Weights of a small GPT-style language model, trained from scratch on English Wikipedia.
Training: a variant of Adam for these matrices, 148M tokens.
Each number is 200 + 30 x the weight over its row's rms, rounded and kept within 0 to 999. Layers, rows and columns count from 0. The size before them is the row's rms in percent of the matrix's.

# layer 11 attention value, 160x160, rms 0.0384, rows 107-116, columns 0-159
106,201,179,194,234,199,194,200,249,201,163,221,141,174,232,198,197,247,166,186,231,200,174,202,192,153,266,206,162,184,206,236,199,254,177,142,188,203,212,194,302,179,154,203,183,177,178,200,135,244,234,205,152,178,180,199,190,207,180,206,189,147,210,217,205,175,225,244,260,200,190,205,226,241,141,213,149,196,215,220,221,245,251,225,181,243,282,195,142,238,155,174,205,169,228,173,147,229,173,197,213,177,141,161,196,231,172,206,180,203,228,166,185,239,176,211,185,248,199,200,173,222,200,171,185,181,210,215,196,220,209,188,228,236,145,196,187,148,184,230,203,213,241,200,223,228,224,214,252,208,209,190,200,176,203,198,172,193,208,232,190
118,204,158,191,253,255,214,289,174,139,216,237,225,182,188,190,179,193,235,212,192,214,212,179,224,193,218,193,143,207,202,121,235,160,213,164,186,212,220,183,245,223,202,190,180,159,140,191,202,203,197,195,154,156,153,201,204,179,257,216,217,228,189,142,211,200,169,178,242,172,183,254,206,200,193,178,234,181,181,237,202,211,236,218,218,171,189,218,235,243,204,191,169,173,175,271,238,226,172,206,182,252,210,228,213,224,153,216,149,172,194,201,154,179,233,225,210,220,204,208,205,189,270,209,181,170,217,164,186,196,206,131,170,221,233,181,240,236,193,150,193,243,169,193,163,187,214,212,217,235,241,219,222,199,197,171,188,140,229,188,199
103,209,256,209,197,182,170,159,187,208,203,186,233,236,143,220,173,102,200,183,190,210,203,244,187,207,184,191,207,171,175,193,167,179,246,289,205,189,150,169,124,168,224,207,207,180,220,233,234,132,179,251,179,248,178,163,174,224,240,188,194,212,226,195,221,205,249,190,193,199,196,147,205,186,253,220,253,191,213,185,236,176,170,219,254,203,172,214,227,168,233,204,267,183,191,183,201,184,192,207,199,189,243,249,200,204,244,182,199,228,187,200,241,195,203,201,217,205,210,160,212,166,168,250,237,224,168,220,246,150,148,149,182,185,196,131,192,201,208,185,224,228,213,197,188,211,203,216,196,167,177,198,171,196,191,197,220,252,144,215,186
109,200,157,193,190,222,210,215,217,220,209,167,162,228,215,193,220,256,251,193,226,165,230,211,150,211,199,233,153,218,196,158,213,192,246,195,172,166,258,218,172,258,187,197,226,229,205,257,147,232,229,193,159,186,219,162,208,196,171,223,236,182,199,224,146,207,227,178,180,209,167,230,206,237,167,222,131,224,181,213,206,231,186,225,195,231,219,162,165,200,187,168,200,201,209,185,169,223,209,149,197,204,155,154,173,180,225,184,179,272,201,170,220,189,223,242,181,120,161,193,173,185,188,178,218,233,210,207,169,142,255,234,168,228,220,174,146,241,239,196,199,261,188,207,218,241,194,192,229,250,209,190,159,192,199,271,207,215,178,224,162
107,159,206,202,195,209,153,212,241,194,177,201,174,193,245,189,241,252,202,201,229,190,160,214,183,153,186,224,134,236,239,252,184,242,232,165,183,155,204,237,148,173,250,163,166,205,223,204,165,307,222,195,196,164,166,195,205,209,190,229,148,196,247,224,198,228,166,221,206,233,186,236,200,237,212,177,158,255,221,220,253,217,240,192,205,205,238,191,158,238,150,206,156,196,205,149,162,209,212,218,206,157,200,202,179,165,171,193,209,217,212,177,179,205,174,199,197,167,206,191,187,214,171,182,152,184,193,171,214,180,228,253,216,229,182,221,229,169,220,190,208,165,113,188,256,193,199,198,265,196,185,213,210,208,200,213,224,213,188,267,205
108,232,216,209,195,119,216,152,196,162,251,228,208,246,155,197,211,190,162,209,227,214,212,174,205,218,192,201,230,228,193,220,206,197,203,184,203,224,205,197,178,189,258,250,237,237,238,193,212,221,203,147,193,224,198,164,190,160,188,234,239,223,152,281,207,176,223,207,189,182,181,134,187,196,230,195,174,156,184,204,204,174,163,209,184,219,200,180,174,232,143,234,243,213,163,175,215,227,227,171,202,171,196,166,199,154,216,209,203,193,150,227,214,186,257,212,210,133,203,167,248,136,130,283,237,217,185,209,178,207,174,197,215,188,161,188,136,218,202,231,198,191,203,151,188,245,147,225,175,171,167,212,186,190,220,219,184,235,222,166,191
107,201,190,187,176,183,175,255,204,186,237,238,210,171,202,140,204,241,186,137,178,209,210,239,170,182,175,180,159,186,187,191,187,176,281,238,175,194,179,243,159,220,286,209,219,209,217,220,232,201,174,111,204,224,238,175,201,161,231,228,199,264,277,200,220,140,202,208,215,235,178,226,208,121,190,268,176,176,220,185,205,199,178,213,172,202,196,204,161,271,239,200,203,196,238,226,201,180,162,226,200,190,215,224,212,183,183,170,183,199,157,165,220,210,217,191,206,181,173,211,241,182,173,189,269,173,195,170,146,216,184,183,183,195,176,164,189,189,204,186,165,158,237,219,234,176,221,228,212,213,171,237,199,177,235,217,188,185,186,236,212
106,221,258,226,202,194,183,198,174,160,160,183,194,199,172,248,157,162,156,265,232,193,185,161,200,150,204,278,234,168,193,260,183,214,146,177,243,219,142,178,132,151,169,213,197,165,224,194,190,191,189,219,192,208,171,195,183,247,208,212,203,204,198,180,237,233,221,213,222,236,245,177,192,199,231,157,236,182,221,155,208,166,171,194,225,153,192,215,164,186,197,243,230,216,231,181,185,222,200,209,200,173,209,225,215,177,253,175,193,158,196,246,209,210,161,191,215,264,249,196,199,145,174,221,170,219,216,230,237,180,146,156,236,185,245,219,226,199,183,242,151,228,183,161,164,197,216,231,185,168,229,151,237,186,189,229,169,197,219,218,215
121,209,258,184,215,202,174,240,183,210,147,201,188,208,152,189,182,196,234,205,231,164,197,149,194,180,160,228,227,200,206,221,223,227,208,172,189,182,193,198,156,162,169,180,152,208,176,239,153,220,265,202,172,155,171,222,179,149,202,241,184,182,178,195,227,241,176,212,243,208,212,194,214,237,262,203,168,216,214,154,200,231,148,234,192,217,232,195,207,203,210,213,176,220,213,184,169,202,219,216,222,173,162,195,181,195,246,178,178,115,225,217,197,191,152,229,205,168,209,174,167,148,201,236,170,244,218,157,240,224,236,207,208,213,231,192,191,200,213,197,226,260,120,194,204,268,216,203,226,209,230,156,200,210,94,221,235,191,242,227,192
112,288,150,171,209,185,226,151,245,190,230,186,182,228,199,211,200,144,183,263,151,178,192,204,139,230,264,183,212,202,190,221,202,244,174,232,195,194,158,236,217,152,184,156,227,185,153,194,186,212,182,239,203,237,185,156,182,250,207,226,209,210,235,227,223,179,209,221,215,181,189,140,214,207,179,224,278,252,200,165,188,173,237,209,201,220,186,210,157,204,181,164,152,206,195,195,186,191,143,176,171,255,152,204,214,202,178,202,151,156,235,177,192,212,210,185,193,211,214,224,196,238,190,201,205,234,210,252,181,228,186,148,178,167,129,209,234,179,198,186,261,216,209,195,195,172,174,168,238,178,204,220,198,187,206,185,229,190,134,238,183
# layer 11 attention output (transposed), 160x160, rms 0.0401, rows 107-116, columns 0-159
108,177,233,209,193,192,197,187,232,196,248,211,212,162,195,182,212,149,196,201,261,152,203,189,170,187,185,176,195,163,199,129,218,197,288,242,174,205,217,195,194,232,226,192,192,242,259,225,211,199,189,195,168,159,257,166,181,228,169,199,209,218,230,220,197,199,206,284,253,215,160,254,93,191,225,198,210,220,176,243,190,194,232,223,227,218,190,177,173,215,191,215,198,221,199,174,190,177,223,234,181,208,187,161,200,169,130,202,232,183,181,202,189,165,217,185,193,166,220,227,248,168,221,113,222,190,188,167,202,207,190,217,198,192,178,167,202,217,260,204,214,211,169,260,211,243,161,167,200,198,221,192,221,181,234,185,227,232,152,168,239
117,246,180,226,242,155,247,237,194,190,242,217,165,127,211,169,225,183,207,200,149,177,177,224,155,236,208,173,248,197,206,155,166,251,225,146,240,176,198,233,220,196,174,252,187,212,207,198,108,173,197,183,179,205,163,204,241,253,202,179,166,179,169,147,203,162,232,157,195,217,205,221,196,185,205,206,212,166,189,191,247,211,249,185,200,200,165,212,205,207,196,254,257,193,199,197,237,182,185,171,188,243,241,229,220,218,170,197,193,194,195,207,197,209,214,207,295,203,174,182,224,213,136,161,166,218,227,188,191,224,195,192,207,169,185,199,188,199,211,221,189,190,250,170,235,216,173,164,270,188,255,204,212,200,194,195,176,202,153,251,150
098,170,204,184,188,249,181,200,209,219,131,226,151,249,246,224,230,238,161,207,151,229,215,177,277,204,214,201,222,260,222,267,167,192,170,162,201,214,151,228,220,215,238,229,231,198,196,139,222,194,233,222,243,222,187,209,183,137,213,215,213,149,158,256,243,226,203,181,182,199,185,197,245,192,267,216,165,195,215,226,177,224,174,194,141,211,216,194,224,193,213,191,123,198,149,192,168,215,204,216,167,227,194,195,177,167,231,173,208,169,201,202,167,229,197,197,156,229,185,203,142,204,174,224,220,168,207,182,232,203,211,151,218,217,207,201,170,154,195,202,208,218,197,173,217,132,282,191,178,192,196,227,226,199,163,216,202,193,236,185,194
111,173,177,237,176,211,165,171,174,188,233,233,219,186,220,174,205,99,225,198,273,235,161,230,207,169,187,178,178,185,215,196,131,181,225,240,199,223,259,222,180,164,197,216,208,186,265,233,202,170,152,191,175,204,219,134,199,194,229,146,187,233,203,222,203,238,209,198,240,164,168,169,144,202,187,245,260,209,245,189,202,169,133,271,224,166,194,189,186,225,237,225,252,214,156,189,200,203,166,223,219,202,229,174,177,196,164,206,175,188,191,222,207,230,146,223,170,183,194,194,177,199,245,161,222,197,189,240,182,209,204,220,224,188,180,224,177,216,225,176,209,198,208,269,188,199,199,159,166,239,206,163,155,170,227,180,185,201,226,225,224
110,220,248,191,213,166,204,245,148,211,243,151,245,190,185,192,162,190,221,249,222,202,243,219,187,146,172,194,135,194,191,164,203,176,252,229,195,187,207,211,164,231,207,237,223,236,205,227,185,218,153,164,195,157,279,137,186,200,200,200,208,223,225,130,167,215,200,272,285,185,199,215,165,171,192,216,226,201,187,160,177,238,178,227,216,188,191,210,212,178,198,161,216,222,203,211,200,209,186,172,232,199,193,184,209,233,161,171,188,185,188,207,177,252,159,162,151,210,177,216,226,179,294,175,249,205,209,216,172,198,208,164,212,211,185,198,172,226,190,186,175,194,239,242,193,235,186,168,152,232,187,156,173,184,179,202,213,258,203,201,245
109,125,231,186,107,254,198,241,234,228,228,210,177,243,232,244,227,211,194,166,187,219,219,229,254,166,237,256,156,194,210,246,191,161,138,212,171,216,198,215,201,212,209,235,199,159,167,172,270,232,223,219,196,223,147,194,180,124,249,203,188,176,184,248,196,230,234,156,168,186,181,179,218,182,191,205,173,228,200,212,152,201,238,235,213,186,192,229,206,200,202,216,207,223,172,185,238,203,188,226,160,146,195,154,190,160,228,207,231,221,197,239,189,185,173,213,174,189,198,216,190,204,241,229,186,201,161,244,167,238,167,222,222,228,188,183,201,190,234,155,181,240,182,194,200,170,197,185,168,204,132,218,198,200,179,157,208,262,204,177,220
106,203,235,177,157,262,192,195,209,240,176,195,156,186,245,209,212,265,209,225,215,219,192,215,198,190,175,254,224,238,198,215,192,188,150,185,221,171,159,262,152,214,205,212,216,191,241,157,167,200,233,201,261,201,193,166,208,228,201,171,178,190,215,213,196,243,218,139,181,199,241,190,204,179,193,200,197,204,209,163,241,193,170,133,176,209,143,183,260,187,240,184,221,138,165,221,188,162,217,134,193,166,191,172,188,263,161,206,228,200,272,230,191,205,151,195,197,212,192,224,235,229,186,238,214,180,188,202,118,216,264,206,214,249,166,224,210,179,211,154,225,216,217,227,210,179,193,203,193,161,190,211,182,158,182,164,209,254,189,236,196
107,217,220,165,204,216,211,198,216,234,157,192,212,215,195,223,195,220,186,213,146,175,235,158,205,179,184,220,213,249,174,168,221,229,166,171,215,212,182,175,258,266,266,195,183,224,150,199,241,210,212,224,206,211,220,221,168,155,183,212,244,174,185,191,231,194,166,262,249,244,215,215,214,215,282,185,149,204,205,245,131,249,215,194,176,197,213,253,219,213,175,178,133,235,219,182,192,239,178,214,174,223,170,168,235,204,210,153,205,161,181,208,147,194,215,193,158,216,162,189,151,198,208,213,236,206,215,196,246,188,176,147,186,224,196,216,208,166,193,251,178,201,176,169,214,159,201,242,173,144,184,185,225,226,151,177,204,147,195,146,218
124,198,226,138,212,157,183,233,142,186,195,210,229,172,186,218,216,143,196,199,152,208,245,218,194,223,227,254,178,210,222,211,173,228,221,209,192,251,216,236,231,239,198,175,228,215,162,178,194,211,184,221,164,173,195,200,203,169,243,222,224,182,213,152,207,209,213,237,241,216,189,272,166,200,245,220,225,145,197,225,162,203,156,248,178,230,188,251,205,207,211,211,270,218,168,224,204,261,196,186,236,231,178,225,209,189,191,181,190,234,204,199,176,186,155,193,169,229,137,149,158,193,238,155,201,198,267,207,193,190,179,151,216,197,233,181,191,171,184,210,121,189,182,245,196,198,208,199,171,151,221,150,259,169,232,158,160,184,189,183,217
110,182,230,228,239,201,214,129,252,163,242,184,188,204,204,181,186,243,183,186,208,246,199,211,241,180,205,198,203,195,244,181,245,186,154,168,181,202,228,159,190,215,226,228,179,186,270,240,173,184,248,204,184,171,272,194,187,215,184,252,241,140,208,196,179,208,197,213,229,220,227,160,156,210,180,200,199,195,213,231,280,186,222,202,202,250,243,193,165,171,186,195,168,213,194,181,240,206,212,209,159,144,203,189,173,187,276,192,197,184,191,213,171,220,217,204,220,157,230,251,225,161,134,186,163,144,210,212,203,171,181,197,184,153,199,187,208,224,197,170,269,160,178,157,251,204,197,178,142,165,175,232,219,213,216,216,210,166,180,162,177